Part of a small language model's weights.
Size: 13 layers, 2 heads of 64, MLP 512 tanh GELU, vocabulary 656, 3.4M parameters.
Training: 123M tokens, 3757 steps.
Each number is 128 + 24 x the weight over its row's rms, rounded and kept within 0 to 255. Layers, rows and columns count from 0. Numbers have three digits each. The size before them is the row's rms in percent of the matrix's.

# q: layer 2 attention query, 128x160, rms 0.171, rows 96-127, columns 0-79
# k: layer 2 attention key, 128x160, rms 0.164, rows 96-127, columns 0-79
# v: layer 2 attention value, 128x160, rms 0.21, rows 64-113, columns 0-79
# o: layer 2 attention output (transposed), 128x160, rms 0.205, rows 64-112, columns 0-79
q96 121:126138150124148111188131123128146128132108120125114142109125117104126145085123125105176184123107139125159141126114155147107130101126117113114118135102109119066095143132118158144135125130121104139132180143087123114116182096140115119117164142
k96 111:142151117087142130085110144150084109119097132115135102117124145137111129164147160158121104156110145114106097114159101141156150150074183106158124130153122131145131110116118107138162133082120134116162111101190107101143159127128122093113165162
q97 140:146122185122086139155106146127125119103101175171177110139144085134096129103122111152126160149175147146139115184126089158108152108179147090131103102159119094127099125143126107109125172150119154153136122160108135148150130136099146124118102115
k97 131:106130079127135123129162142136135113105097123127086135106091148167137156150142144074135145126128107118134146105137174131176086129075107129162172121118110127101168133126200125137152103127114163121127135111138131120143138067123091109123133108
q98 109:152109147099147129122099101118159161147104125136171111117096088160148084117180155094151147156116124140189147110126113099160127120135147109116140149122157109115125142099112141170146126153138148125125107154119126129131119164129074113107150137
k98 114:134162121128172110120145139118089120135129153132129170146157165111110107148137151173109139087109141158164098143123126164139113130122075139130121123158122079138117126159096123060142132115121099164137149118163103088101156122101144087108127152
q99 123:111138123156090123105152135120145098122134166157109119122138068145128126087123141103094124117148167168108099160159108125078140140110112111094079119107139170142158118107080122160088145135130116083156120130123108097172147104134171125135131132
k99 128:096096114158128151143136127101128135133112164103083130125116114127106084133099167139214127154140094131148128124114091162169116089117110099133161138124101143156109096135108128106142131104123115133150105141145135155096098119151114120132144114
q100 112:167136098119166113147132082107123110133115115155131156148107114140119097123134119091176126115154110155142171149142132100155100134145130099111148147088133075121167096100127139102115151146153143117143128125177085153108066131101129158139126091
k100 116:133121169140133150117146128109167115132109149143124077145152148115148144107162154160096153111056122090144092132145132117130118099093121144162130081126126153117123134150110097136088092139102109120152160125091099108090119155148126107096126131
q101 148:108124089143112165184104096140136072109120130156146125139154152152153128110094145104120087129146107119116132147134157141079120157142130128089119101095124153141118101145140091107110154145162110086137128138132096073122121102145139156107154150
k101 125:140125121157136076162170103116117151139107128117165136121150123102119114114140115132109148182114122114074181151119108124152095099143141153206165105081127142155137125138106120113118162111140115093120104103144156140122166134141148079137118102
q102 119:134121125141103150121121117088146123096094094144094181145135135111108101154149123110127085119138122146121146126129120148118139138163076148167156128133135139162108098112163084106124161125111129108149106122151131118145094103130142182065144144
k102 113:187096136118117119130155097162082095094160111124148090160123125141176083121086117111089118125142115137131130166102117099157157156095147113150063124098095130103103124114139130165153110154144103145134124130134106136136141140114162137173095148
q103 105:126125120118117173112140134137122107109077083138129116139149152116155114164117179096088111184143117129155114135160162106111089107065137131103126106114109125134119160128114129139139142143148131118113122141114137150174102120116134078151139109
k103 112:121116180161126118142131149137123128139143116135164116104170128102120125116095139153128128116100157117141093105090105159107164158169104127099104117117117145138119168120125123106130187094108154100117083121133098145101151158129135119113159118
q104 124:120155119065131143093123139109136066114125138100138107181120110129105105143142093189104153120144101118134129136131131125124154142104123161140121106172140107139178135139102124190130109089115154126142119129116128153147137144127098130111133145
k104 122:127120118156145128115130093135166113132143162125102102077128153153142129117095170129133085126133165168182151129114111152143155109084106139099128086136139127144109118120128133075137151178164082143099125121128116097157136098116114170132104144
q105 112:143141165143084138112111134118104154158144138078142145151122162123095161057133143118144106137119139116119124142106123123069095110129109123148147127093131117145135153090154116135106133110073162091096107125160131134095160134117107169120081075
k105 118:137156105149076123127127147092131143145153131141119119122112137150180121102157151080104116170154133124131114142102141122145179146052105146134093115147162178097120117101127125091118112125122103149109103140086136134157119162125128121113146135
q106 116:132102146133114129113122112121153156084097161125126135145110139148152122127078101108100134104142117095097136158133124138189098122157127110111124077153117169076129132135123134140138149184198140079097144118179149103137112100170135117165115115
k106 122:095124121160140140150136086131151096126105122130156111113110116105150158126139142108134152154138178118182121135138155110119124143131123153091139178103140129139146142145125151142099100130123148121119118124079104209149167137134127104143163132
q107 124:160083122121106145173125149130132121157132115097115174122152080143098150169124128105161127136122121096174124139111144093100129148213114141147149126094173117161094116142157116137134130131100132118108089116134101123090146110139101114105161117
k107 127:147127121168139136074128075124110101069155109128133153176090091135152128109142144159148158167113101119125110131155110133150135156080169100113129076110137122075127167096112113157113145095132123164132164140163108126142096141131136127119103129
q108 122:126174144125159136163105130061155137120078125081122134132157105124110123156108128133145147106121151076144093137138146126096137119112076139138091123137126104156128120180146114126122100135101159156094099153171137147144151094129157152145133126
k108 118:146144116140098115117099125142095101122138127115165133092138171154180114080149144164130090108158129139131127117095136134103110136121166073139122142133083102088109138109127152114141121105154103143103113112120123148115157138107137145090149189
q109 118:113122129108098176148139143134145121120103117138143104107119113094117129143140126126139087157156171087145163138137142129165171143116092124129094126155104126118137121101166129134143158112127144121129120098142125132144097113101121140079122105
k109 124:118074128154157095147166114128124132129159147099105116131107089126115117142115116158103087088101122119117146125126199156142107153168139119157127100123154158113126131084126091126151110139122102144110127157137149150142130133093133112144138122
q110 113:129152161126107122130109088149120152126139109129111142139138109119100127129159167080132148176163090162175109136132159112093158149134120104153093142119182103111094132190136131131117131114147136147127114134099144134185118115150113153135127112
k110 114:093114129107108122111109104159142098110131142121090106133124132128148084116148120150112134117135164102083157068104093170166110164130126115130156101139135159123154104115122140131145103143174128081107153137159152125115134109098150101108117139
q111 100:108122152141128090128138124110130144098109131147136145132132108133083107094182113099134114146133143132163146103111068126135168118115104130179110164108113160128117148142160095154151140107155115193129126121161138146148141151136138111144125120
k111 109:139125102129133122134127110138088126117142149113153137168125070089117137106152124108118124125142114086138125104131161112177107112119118105098143143157121084097119139122139154115170127129165080129098170118150129132131132109076154101084147159
q112 121:145165142152155150124168106108137084120102047134146194096163164158133164132141151136166125108140117105102179139126128116135128192123154113133134101121132118146122088083142107115151171124116124140142141103146104124128122127095116158148104127
k112 118:133096134124132112136109127148127145177184134138134131156125114138150112092160127089123145127087143135128118113163172157115134119129120076177127161078134142139115142158121118163147148128134110105153093186094127106128152174150151134095129144
q113 114:164117114116092131085111114151103063112138134112160121160131168097152111125143139164072140126112107142117132140135099108107114091162156136116153105093138121158127191117110120140137139121148117106113157152106132137115161122117152136085164152
k113 113:088136137126157154122144129106153159143108145136094119089173135093122140117096137117141170145117139138163138164109117114161155126102071148141121106143106173134103088152144152120101126131121145136135115141138103134101132153107136109147077133
q114 121:123129143109104107136111142078118130167118168141111094134114086124071135092177111069141135125141130151139164078112140132108139131157138129121119160121150115105163122153139168147104118166077120140141090144118143106159116134142106107143124100
k114 124:086149123139145167113128138105116138118131119147119190138119147150111111115121156180120128142113129112127095126115080159172117094082110088133150118154108133097170145145127117144147132123139083081171151094128144118173122084119114111127140145
q115 109:092091115120109114117130116092135120155114130108131080136108120094109120121065136154112151136143191126132112148123168133147143122125159121116066123143119085158140096131155115153099138139137136104122131144154110118126136166124110124175142115
k115 118:144141115116100127167077133094133107170100110132127125077160137162134130115146148126146123143123124118137103114134084167124130111148166185102120136126148133121110180121107149151126128114100127145129112154143157167117085137113149118144166142
q116 130:151170098128162126139119150106135122094104174138096110126127133135127120087110162119108101110120124153164136162139149092134083125084124143121138122108121128179125124150104192138152126158165120142119111105166102147112133093129108152130138151
k116 125:090183144107086133152143077141123100105144135154143121113124116122100142158152106155109134120121079127120124157154096135122107134148148121147160097108115102138164142141152111105105170122128108118105107132160142075094127148168145113155100126
q117 120:139131112147133164122156186121154116114152168135113089142117146165132172091095153124144081114081152125157144163123095094128133098110144150138142163085160108125098104121115113125128079159105125133121098115146122095146163137111110140113123131
k117 128:107154140125105062113131118128099173107139115195123159106123128139127107091132135129140144110129107166144093113136101117147107136173131115126173114128128125142117166141122121124101151166131089136173164095136140137096152100148115131160149118
q118 123:126111166138184125132093126136161153126136130143155147160142115148103089127088082119174132108134125146148161098103111119154130136096119096106155174131096155140126123140167133128102091124071168106086097125136123110129137156115127115141102136
k118 122:163087136127110184134094084114094125128129133095135123160140146104156115128139138164118086127130137127121108116130141135086114165100109182138104144138114106086130122124132096146146144109122099152156137141140125119104182108148153144126129111
q119 137:098137166106104107076112131078130158128151120108122140127103116113088163116138133094104107112150120172155110132139070151149114107144143154163118162175122113123114119120097151098126099130103117157118097168153134163160117147134087130113088127
k119 121:129145136093128144157111138102117094064093090183113114123064175119101156150092116119133100147101140127152151098124133132163084126128158156155113134133131138135127081144114154169144090183133136124136137122085149165103119108120121135114148117
q120 129:185142122158137088122142129122133078121151114112111089112136119140191157115113121141130138120152124127118133163111082106135116119142138160146144136101167125129089129103100168121138133125184116140138120169145097162143139089153153131124113148
k120 123:132092163109098154148143141136115154157141145114092145151076131095088118128111123119102145160118138119124128133171095156162123145135104090136134125127081140163135142123146100140107152148134169164126115104121107098097134157159144088104128154
q121 140:152134092165129142111130134157154137129159097149128120121163108169163137174121154114101108139118114085103128133180137096130093098155110132123128139115149144128078143124144161086136133135135133126146125149161154091108093115150203127137070114
k121 119:152117151146147154136152132169122145141136092120118140147126130111144151138144141131119141132136121128070120166097133127136129136108079177152160123124107139137140162162113096108105143126136126083121114106103153140113134154111139167129109136
q122 129:130152094102146121098132128136081123102133138166073168134132183162146119133156124108118150127136148158102141169125140105104129150126135146115098119145159150115092112122107124098133138110135066114187159128071109132126131167109147142158133111
k122 131:119169140119127130131176140133136119183116114136124099140158120160129118069122104107136118146098128097179110131111065113118129092123102129208142131119084131151152164139140102115135147163123167104160129169116139086164086112096111132119158137
q123 119:104088098134125093135140115122133137131110123153126096120144145181133129142106140117087150098146118128141101169109145117129119131134149125101111119133147143145084130120158156140111141133151135096155177103100111127108138106123147139144138173
k123 111:164178118157113114092131118135142118141151140129154140121100112110155136112146123177153106127144176151099097169143092099087154130141090132172154154125112087137132118141121119138156128099138159113122126166152117098121110138136094104134138136
q124 125:151107128167121156095090146110120126164122145113114123145135109097105132072179169130121148099151091146176112108111121138158119157170170106125083122160114105137167123152153122128105114101121139139134130120115129194166160136109133156179093090
k124 126:132163153114121144104138117147144077104131160067123179108116149127119096103155143128110091131113155121142116115126104105128115130082107154099131119129129130128087123113153110127122126126084119160120139149176134107166112132118095117101206119
q125 109:130116145082133151119109130079114186139140112156118175112095151094098116126157123105151144094150143133140117158122138131108139136135108146145133179150173061097158101188156165134140109116125138090141117118143132134124137138120149129155095103
k125 111:132109134140090138162106102185173124141129136100133074136131127155135123100129147143127147128156162102107093112110152121113138134117106107135127080139085115144142140136133067100150085140128145159126151134136134140149101113097112175107127113
q126 129:147124170123146103165110099144139124130114141135113158120077119113114123094127141080150122145107110141098129140121137170135149146084100153146185131147109078151104105105103136137161111133146095110105130145154122122109137118158080164140167155
k126 129:088135130129108132187146122138125081134119142116130101144125104122154106222122143110158116114115138150123081145128113103137115143148156134172109114146160112165135122118145122089117155116109163144164132121088118133109126100129171147114090125
q127 118:147132109101162142141105113091128068108133142140133137154114149166177109165128106130167102149156099166162125096106073119143139123123132128122119156123127134130094115127124138119150128125163147116168101138113114103090130153140109153140160185
k127 115:142165116149150147134162156098112161168081111136145081179150117120114129078125130133098111076145149077119149116116145141123101144116103124131148138161090108158104099151160115136096113136126114153153119096078126117112148110153107080115098111
v64 095:077140169072123153183131123129143103126131185140163173158093114133140179106121146080160162140096153132122143107154110093126128115140125102129066107150122138103118106137117093084145114124155154094164139119159148134121164127152121124087148107
o64 097:120151121147117102090154126118133130144092117111123116117107099139134137173099113126131082100111108095106116135138156144137159112150155135134139110143177102133109107118136111127155171163106137129132150078130125093143092144099093134141134127
v65 114:124122137123125148125105105136114168132139145109157128116099136144110134148121098137118108104124152118138094148184089140116098152156153079110142167103146124127158112112167160135122139162135098128144135117137137143112162128133087156120132135
o65 119:110155158106111105121115147133088098121137138131101130165131127127110131100128124141141122138136146132111176156137155129088129108161088131124086092138124118105057105147102118133129154093102153181124140120134130127145080118130147101105171140
v66 100:124124131099134130095152118129111081091093113169170138065153139117114120133124144123109119151112103088146133143089148090117156141108187085132122112127134112123126105128116106119109145121137138132122141128150119150115102122160117105141108114
o66 103:136141131134099146138109141131087124112135103096118132129150128122130095174101121173106139120122135190109133089153130154133106151106103133152133113163142100150159163112129128149158121136148129088133103125102155125104164128098161159132168152
v67 120:127128139109144131103116142133171100126137150138150121141175096152148083163180121126158105112103085163132155152135129137083143122154159138134117111153144117134144142145104116106100148106169125145157152162125136101114138101137070141145104092
o67 130:138152121148109126133145124113093112149111121139076105124097157117128140065100128134129163117133154111128141132125148137169158125151110123138143145145129091085155145133092117197115128133127140129143111108128142135166169136123182125121132165
v68 110:140144144139104161111139106158154101107178159123105138139186140103109112083105116128093130116078116121102143115148104104147127137148069086113177151133124137093103124100140105175147150145106120128150173132080163113175156130124121129158137129
o68 118:100096120129131101118096137122117081141113096137132135113118144173115145175105119127127136151114137120158110130064105111097071109138153137136089148104150133117089109140114148114130101107169137141135098110161058149128109135163131088088117158
v69 108:169159096099112128106114091110112180146108125136099144152117150119136158149114106139111106125159130159143136106104120102107129160158099114117188106144127120100131061142126149112129144095115160109086121140102091133131119131135160119112127156
o69 132:108134115152147139135164145119176138107087109094195126131125126148145117093136136114133113178113127101125112159116099134171117147104146127105101135121093153175172087097163121116103152145093085113119124091155122108090094119108065144079145126
v70 092:121115170117133117083127124165103097099125156124155111104120111120147165087115141074178152131088170141132136138143144136115139076131147177155157082176102096128128160144120162135156138141145151161135128145107147104171128138144132150138086119
o70 093:145119095107158119165088117132158137140123116122120167127121135137141120163076095110127108086112129105122138126112080113101106128147163088149154139124095150105116156112119092100116138117097077116109121077125070167137112120177110135116139094
v71 099:111150125117106103106092103164092176111108120161124152112096114137135109157115164127164135124159170100154124156171111115144147105138114065150165169127112113094125143133080150116096122126134150103141176119107118137134142147146100134121131119
o71 100:129132154109139150121172098148156119122141137135138121132140168122111117105134099115100111139071077107071126074131111147138120125129125110134143122125120147160135089107145092157138129148128151115110167111178119091102116109135116109128127135
v72 120:151136133115068119135099153132153132157123165138131103158167146118146112112130188180130122174146126152114107157135181125126101134180143088124124118151113145126111151062116163102127121104122169150139133127111115116137119100157164161093102175
o72 122:136102106141183131116134133143143129111132111155133125100109139186118144139151123093124145107143155123122151113101118141181117128107082104137145181107114127106157125145102106142107129150118106132100117151159126182112163144108066139128080133
v73 095:106153090155092123116124143121133111148155138144129090138085151122151135114117123127118118150104126135130133081111177127129130103112087146159131127157111111119118115127111128092151142140083111149137144130138093074161147102083115079110137151
o73 090:158118175096159149121095153120156129154140138160123137101121134133126153106157125133145119089152142084171113161200147137113137137137144101105156169107182134158125141135139130150124100154139127157094147150123160123139100174168104126134116111
v74 098:128164109122171120153175183119123114105139090131068153110145108114159102106108141123098106162110120119106119154108126131134135117124094111110108129113133138110152141095119137135150117096135136153064137144171140164145092137120144149143122134
o74 106:115091129142116139113110129142125094137152151119144056181157097102110096127160145183152157098180119082155113127156106117152111099087145139100102151141159105129092115132149124098138111123147152117180119145150111105099135147084144127137095124
v75 113:142122156133151078059117054101109125092049129129141164145121144146143108126155131129111160136159100127132093112134134159148149108160113159148127146161141143086136160111142162145131112112086130136142134135165104103124122089144069117137137128
o75 122:104132139101125121138138121109154115125182119055138106098141183087115114141122116165148123109116155131165155120141141116158110199090114098138182110112126141142107110121108083133100108130104089175096141133149183159104136140131131123072098155
v76 104:110154093130114119130128132128101140160060129118129146083128149136123135131123150100150116153111108156110049123133125144163097126098129097103123108119158141133132125104111129138105130168116121128111121107127100163143123101121133143123102084
o76 113:163102131156103143151090133172156113082184112129120073143114129102164100123119150140143111173149134113110148134137104125129135138115120132125078135129120113157091132161141108142152099110167133150133149172145153087087147152134109134171148093
v77 093:187116102121125138112129130067105145110116115150101141097166126214142113135137095114122106126178108124106125132157145129106158117111139115084122098161130091125125107150101107160125148101157152138086146132140103153111144118146117130121141083
o77 097:084093144169139141116125135137122104128102125120112123164115160088113151101117138139159148145137139143112110147114115143173119164119159117099110158132113151115156128111117127122115180132111085121128172153095155113094106113114119153135142144
v78 108:119107100167136132123110118142129094120177146123136110133187128145142127121149189098116122128136156156091116102103150147145085106132124116102109158162097113147142122122115164128166123135120127074161086114127163134134107155115131098117128159
o78 117:116121125104158140103140120107088143121115115148084140116065127126117150148101121109129094144134148110177153166124135103099126115128136125170138186117149112082061108136120149147148128144171151167099128152147090150157141136149106113131121117
v79 106:105159158132188163130135125150142117110115141115119115137110136127120120181102085087144107144097141138076119092139147134181119135145063128153135145164108105135137112167150121112122112112119152113094133106143125145137133100121111111104132133
o79 104:150142106141101120101142095102141118147133125124134109114129087078126112112117137138119113118125094109167130147136180125115124145143121085098124075113132137117087107121119089097136100088111105118139172124157145144121152130153184135145107116
v80 105:152153132162106124110116162091086093092080107091107137097146120130155120136108131141143091133183145144110154086139101107131148155138121099115157131161118168117172126117111128118147145138150150135124090116127108128147138082069126130139106142
o80 120:105125141093191153089108139130150129116122137136129149175112138128142134090103087178129160115088153130100135125134143138109103147111166149158118168129099129115143137148152109121105160144098103129125154146105173148067119136146068127166126111
v81 118:178125127084128149144150117135088146124101108067119104133082092094099133183116136133132099132157148109130121121145129107140124167104071126137145166104132134174138099144073144143113138161144109110111160152105101125147144158106144132093135112
o81 135:102132128161130108132127118120131113136136176172141103128143128123124111038149115131140114153132122100099109098134145148117152120186150123103131098108089130104141104126149118140150125082131134111116131127146126096117120092177179143146165127
v82 101:122085172152164161149124181125154135107163110159111115162105111140108136124131147128127091134126131131123074166154119140118123144117124172114188135146138135120116121117131141145089137146142132120148131142137105155153114114118126123121102078
o82 096:156131099163095115069129140147123071155106113131097086124123152111145112100151140112158117083126139117139144143167146143104134139139109154134122110138133144109181121134153134133140132111137138151146173084145161125135086113150132179110136133
v83 099:120094151132140117106124116121129174074182159112145129102097176156139151113102104085168121117190105129114121125128121157087103112112125122114131115087108123123131134155154190150126110167151112122132153155100113155142121144126117114106150119
o83 105:154156116110169099139129147128149101139123119129100130165122120099157134130175101144111118129119168148135120139157125146111104180146096142130127152130138147175133135099135117123126187104140142167115122115110158082100115098136102158090151154
v84 100:149106129076114139136129140127151143117094117127073132143161133144087099133134112150127116135115139132115100123125137093113136146137114128126133126144082173102105169098167112151131104086103118118143124135086123098120122113124084120129087136
o84 096:095118139145126131123142142132149167156142126134162103131124157150159149114101142127127190124116125126156152110082102120159102107094175110124088136113138138169116088137102115130079129135137129128149122130138162135110138167109107125149132152
v85 100:148164144121146118146106195157102139109132141145109139114159118140151187125107090066101106123122163139130115106115101080159178124115158142157122126092107138091128096160126174148132119151186144141098137130097187149144147121142130105134149117
o85 103:135084095096117143092136127150126130125107148112143151139089116135120108165126180138116144143116099127116111130149099139110100116139126121116089118114136132129061151086134108151158160122132127080196130111121111084145117127118104101107133124
v86 105:083159096119085092100121159117121132147111125159150103137130129135134134118121124116113165109076096147162140140148124141084136118149145100107104120136108100113136111136133116116116152114136116152118156144123097135146163136110090121145121092
o86 111:133145156155098127158131145132069073113141179116116149109145111124136155158110147144114129125151112128088110112171132130160138129118104105130106124146183126122128145102124144186170127151113143126144138096150114114166083125136125131133152155
v87 094:151137196123114080161110175113100144137114134116104169121147115089141132147077115109060112164127096115094132100129122134115162122143135093145141166105103172134133156157169148075145096126141138155148119131133155145144173162099126109106131097
o87 100:124135090091088116066135112105102125110144157105179135174117168168155118127159126179135121069135155106124147119196141125121112138115137149151092115153138106085136134132115098157122173119092149140110118140133118136111120113104123119118119171
v88 101:131141130180147110126153122091096128161166105129149091120141141107110113141168122135128076111162093150099100141142159107141154126124119156161090101125114127100128146117121096130106161137150140170150146151117132123139139156139123146111128136
o88 106:144155134114145067107130117130123082132126143138113153116143119125132166119109115151110197105117166118114116113121112135161091122161080096152153136132109109133138139130124112167154103119120132101169136135101104119138142122128146134144110121
v89 102:154152148084089161146111133135146112065112161118138117126095156139147138127120115135120140172109105145156127103088125120150095103144176117134121078144123127155169140136121140147099105118160141162112098117152123124118100112121177145108111160
o89 106:141128106147193162138095139122093186140137116097080100119119103133145075162147128115125115112148161144133148123106154147119145101119113095098110161116114118110106131101135093111111157103131092125148119150107159125092169136123130130101161112
v90 110:153145195128134139149105109140110084126144118118164127124125129126141101142163107114147151174122133126137134127123088109112127134147136179105103117109142133157106116124143122093132147132117163134114148117178117140113103135143119118145131150
o90 117:105122109103122157132097154119134120142149153123093163096126133117112126148077110158146162111124129156115108119131142139077134175150142122120110130133158111145096129131110107091132116075113093120146090122081150103142133119138155148167124105
v91 117:139120157140120122134160151152108119149175096135131161144108136132154104054102075128108163144169152150089138137144133101108151155118146120127182132143107090127121099110111129134155118103114131137126123096142144125139122145120146100129107150
o91 127:095139098169162162154101099105120133122078144144111144149166108096134118148126165089125088060117086125166083125105100139135147119098152145098109148145130150162169146127142120094088151126127092108167102141133085170160095119159137143145125129
v92 123:174131097124125130103128134117119110120055136119151128147082126123170055146146089152139124133119129118132130124143094160163121076131136092166103104133122103186148147118098159134154139167152137155127094119092083132143138132133108135116159151
o92 129:090099183107138113129102146125106138118144122122165168104185149145121162197149124163106098123107124143136090087156127125149124142123082132115169140162099127103122117091145082180167146130065135125122153133135169102081090108121107104136121125
v93 099:121136109110163146102141134119108150159109122095144094149122168149115105169125086095083147165116131139096084185115186107113139117127131118138123153149095140099135136110138103144114072093116094133096103144158104109119089152123138154127117118
o93 107:108119129177079131163128117091124116135132172178142099123150084096117148089121134109166147134177094126115123115154155126123117114134103092085113119132118088144126137152091135133139113121124099138141173167137130166132156148119140133184153118
v94 101:136120173105140105124119104097127103130098171122141134156123104123117116131124165124118132157104165124119147162149140132096103161108138142118110146117124144118122141107141083157104099124154082110157120121111095097152107084083129143135154078
o94 103:116087073143130156141137124150137138118163165126104084121112158151189137163129119089166133107107115119132164093135175138129164121143151120135089096103132144133136099099121116104116164122121136144106138128095153130113107183148109155179128152
v95 109:108128104159123132103134112091137114092124119097161175132082178115153135138106089145098117129123102156127140119091159127127089124103093122136120129161127111112095156098134102134133112145091119079174140103160099101123120074102088140136087111
o95 120:106106145116146120156093158124145117145112120105122080142189127114153125113148106135153153139119129133156104142085157138161134087127152124128167124099144138154166118175122171131122121137156122156085132150094147124109134198129138111150155110
v96 108:119128099164094112130131126091132112117089104142139131149111111125145171114131153095153129123154140113129108092128113072135108123148151152078142115157155112142167136164097216088079162138141169120168116122111082155109106082104170151134122137
o96 120:146158135123181151079122151131114121121146107126067115143136165114157111108128097144131109128122169122166136112110121127136097132119118134162165140107115159120113133115144112134191098128104111175111119123163156110116145150140084133104106092
v97 119:093135131124136120124136141112144123133103167153114137151104147101116111149129157167127115117112089086119138106126125132132159179092103154118136130115125139128123115140155160111146118145086127122129130147123109127096087111088097108127108096
o97 122:142150120130091098127136106123118121145152079136154097130111151129155150104146129128126131116157158112162112136176155123135135127116131183102143144149123124145172109098125126151089104141101127148122129097183150114128134120138088149096107162
v98 120:099148136107112134106113120148132124165145204139134102150152134129162105139126125129083103130122104157129104107121104098157132112095103058143154134145121138147127155165089092166138119086092108128126116131103121118138109145155144128097120109
o98 129:132090129119081158133154143092132128141090075158170093135117160141161130134124107113137106152123128141160107154119127110099134140131140114150120103131140082144120114118125104182142151128144129140114135168169097105113163135110112095139158149
v99 102:135123131130156133113145154157129085113081103132176146150102131157142121127140124114130160136153126122136098135149057123117123138091121110137146100124125149168077129107127154095132133155146104130131137146136112082124174121156174139161070139
o99 102:142105136110145119112117120152154131179157120152105103102094146138105103169071107150151088098102115120133151154147101148160171133162131175121128151145115148127125122141123103166093164131127154111173102098137122123162099136144093071114126121
v100 114:167136098135143126167124085117094111120167105128141104101139153139125152099170084065065136104160098143142149132116131131110131153119143148132132122139066144121145136144151125177100137128139123099135144160148112173113146139102101132103131110
o100 118:088130134137131142132144182107126115127081163103139136162106111106131143082150121141191125123127138145121113139120108107138108136115150114126113168126167112092117129117105159166168167137149127163121105093108125086144113123132160132095139134
v101 113:101134215088119120109105080164098127156095190110120139160123124112114126117139168167093152096116128131114134110149132113132098127089103118141152101120123103131114170141146115141129114124162120141104139130124091121167096111152142155145125145
o101 118:143112103147092128145116140141155115158146106134138082088145116152132111168111128098145093172117144137130131094123159129130143144124107112147105073153105170152131116063105103125124136137093125115135125107135098114108162136133147142130173181
v102 121:161161144111169120119109132110118129145152103140124168149159141171134124172140108110110148076115126114134097106124143075146161105134106098117099107104120140097113124122114131147131162107132174121080145118101117103170146093159144166117083108
o102 132:108106126111095120138144121173139130127113110121156108119088123115131083120111136148165138161123147134094136169112130151109106129155133133146108121149113132163112083145117087144123141108140118125164143146147169125102126163094083099135131135
v103 109:158111148124122139115113134104096159123170108096128171140138157119106146132139115134127120126142176165140123143073140099110107122155147105137174130112147101119123127084108141118141115122076166151134156081105158120138149155146149137121145124
o103 108:081204103122130136132139138113119130075082158146122147137129123111101103119148144105106144122151143095120133146135161193109165115124105121105101122181109109149124109130135112139088125119169100099143124138121110132168094121130118107137176130
v104 106:102135122144135159117126097156143084132145164143148116107147159132132103130133142111093098109109153118137149105130075181126093168132104131150110103136090101113140123122123110136119146071160098133111106108130116120151132083096118097110109106
o104 113:138088121141134096145169102113083119124092116099112140137110113101155172133124116119137151108106118134145126113115184129145127153145156110134151116083143120076139127066141142117132149167110104093133131097137135153111108128156149182154152149
v105 108:110177145147118121175107099116147098104148117146108113135112131142117150131050153135146132111136131108113106161138137094126065130122171115141129091119143142141147113128096084146117126092101134143168147118150147131117109134138111146130102158
o105 112:111168127158185148147138103138116148113136096148093133158127152130148105109167109123081141107110147128079110117122132132063160071155111117131094109124126097156113122167134094077118106101142120120102117190083149120149115105153163113156146152
v106 104:132078117181094129146139142118094162138156143098128118119113112122114138113145132100173066142158137132120135137082155109130108147104129105179139113103123126150104146148154160098117141109137121117162091143118128140101117125130169109101102144
o106 106:213110108109112136070153142140162157103109126149131138132127166121136130108151132111110142123135128122163142132149132135147091142141132111115165100112106143114137170136133147139136112115117131119106147123109127157140118134146141155170150119
v107 111:105090153152130107108139158161145107156121132135155127165124140128151104141144137128107146125125117107108127147125143159121115145128160154164057117094100092153146119169164157131136101118149088138103161089130135098123107129124090112118086128
o107 109:137126104104105101141162119119070138138147115140117126111140092103147135184105140132089131116149136151148110123149172121128140147129143137153139128122188152121101117127103141120165135149135129089142118174150139154155138162116183151159124144
v108 087:147117158190176083144124157137085152068102149093139132086129168119152153117120119103113157147177133118168131084088119148117123115123100115159093127143166122167140124090128129122123130120089142138123142163168148156104126162132131103148145097
o108 087:083095115122134138148134133115155121122166153106152094143150156055106115151165124153183136109136128100112139169170148150139174126123124125105135129145144102096091139160112128150125134103188172120107125116099168097164106107130156120136134134
v109 099:103158127138101133137122155157083126171088112109127126122134151161160109159133141146121097159123171147118130126107133076157103106130143138188121112135089125134150138110116155137115108128112132154137138097080173163148135100111147134094152152
o109 107:134122083144162131124144138125141155062098129148126134127114084126151113149106174068103116153120109108092115116130116142122110094120094109121114145141108131122104108133151140132147100148151082089136142132181072118130134168101101131147116080
v110 110:144101078116106116134145168126104149133112100104120151145121151092117128087123145149156131140126146119114164115112111104109103109152128095139137082156176158111113153091125128138150136127142125079076139104149128137126133133073142111154152145
o110 128:141145140155185104114129144106130111100141134159116121100142105178083122162144134169086110142117127104146101127125128155178116122134090128109128139148074168168167110146156148119118101142119156133111107094088095117105134136138087150113093122
v111 100:123133118087125107092125138112095053116137153138134146157089108170159158069126178126141124173137140102124083124140132098159103109123128115126143120098103103100152130131097117107123154111131113158162147113100140085098115099127090127130122120
o111 115:154141149134158151146134110149140155146130112123077097175126159115140098162122125117089150059123122111154151150148098128131149124128147148123126141150158102189082120099160082111143124114108114133127132175152113098140144144140140099128159131
v112 100:159152114107142126127115141144151162089152131107100150109132140167123118146130108155095195149124150111124163134137122140171142122162119076107144099124104168126111148119101082131144116125097164130133122112115142100104114174136141118111147102
o112 111:103135151140143162139108115127133162146130125125126157136072130113103104143086124108120142103123091143100134130123106148141103075119168138095124186136138101102120083138122168128066172114152109116134132131135118153099115099120086090095105126
v113 106:134142097147147117098118131150148177113140089094108154119118117135153126102117096101096111128108092117117129114121186184114147142131124113114105149150086090136093125130144096138120116151138149132093170144180120129134114145159123101137152156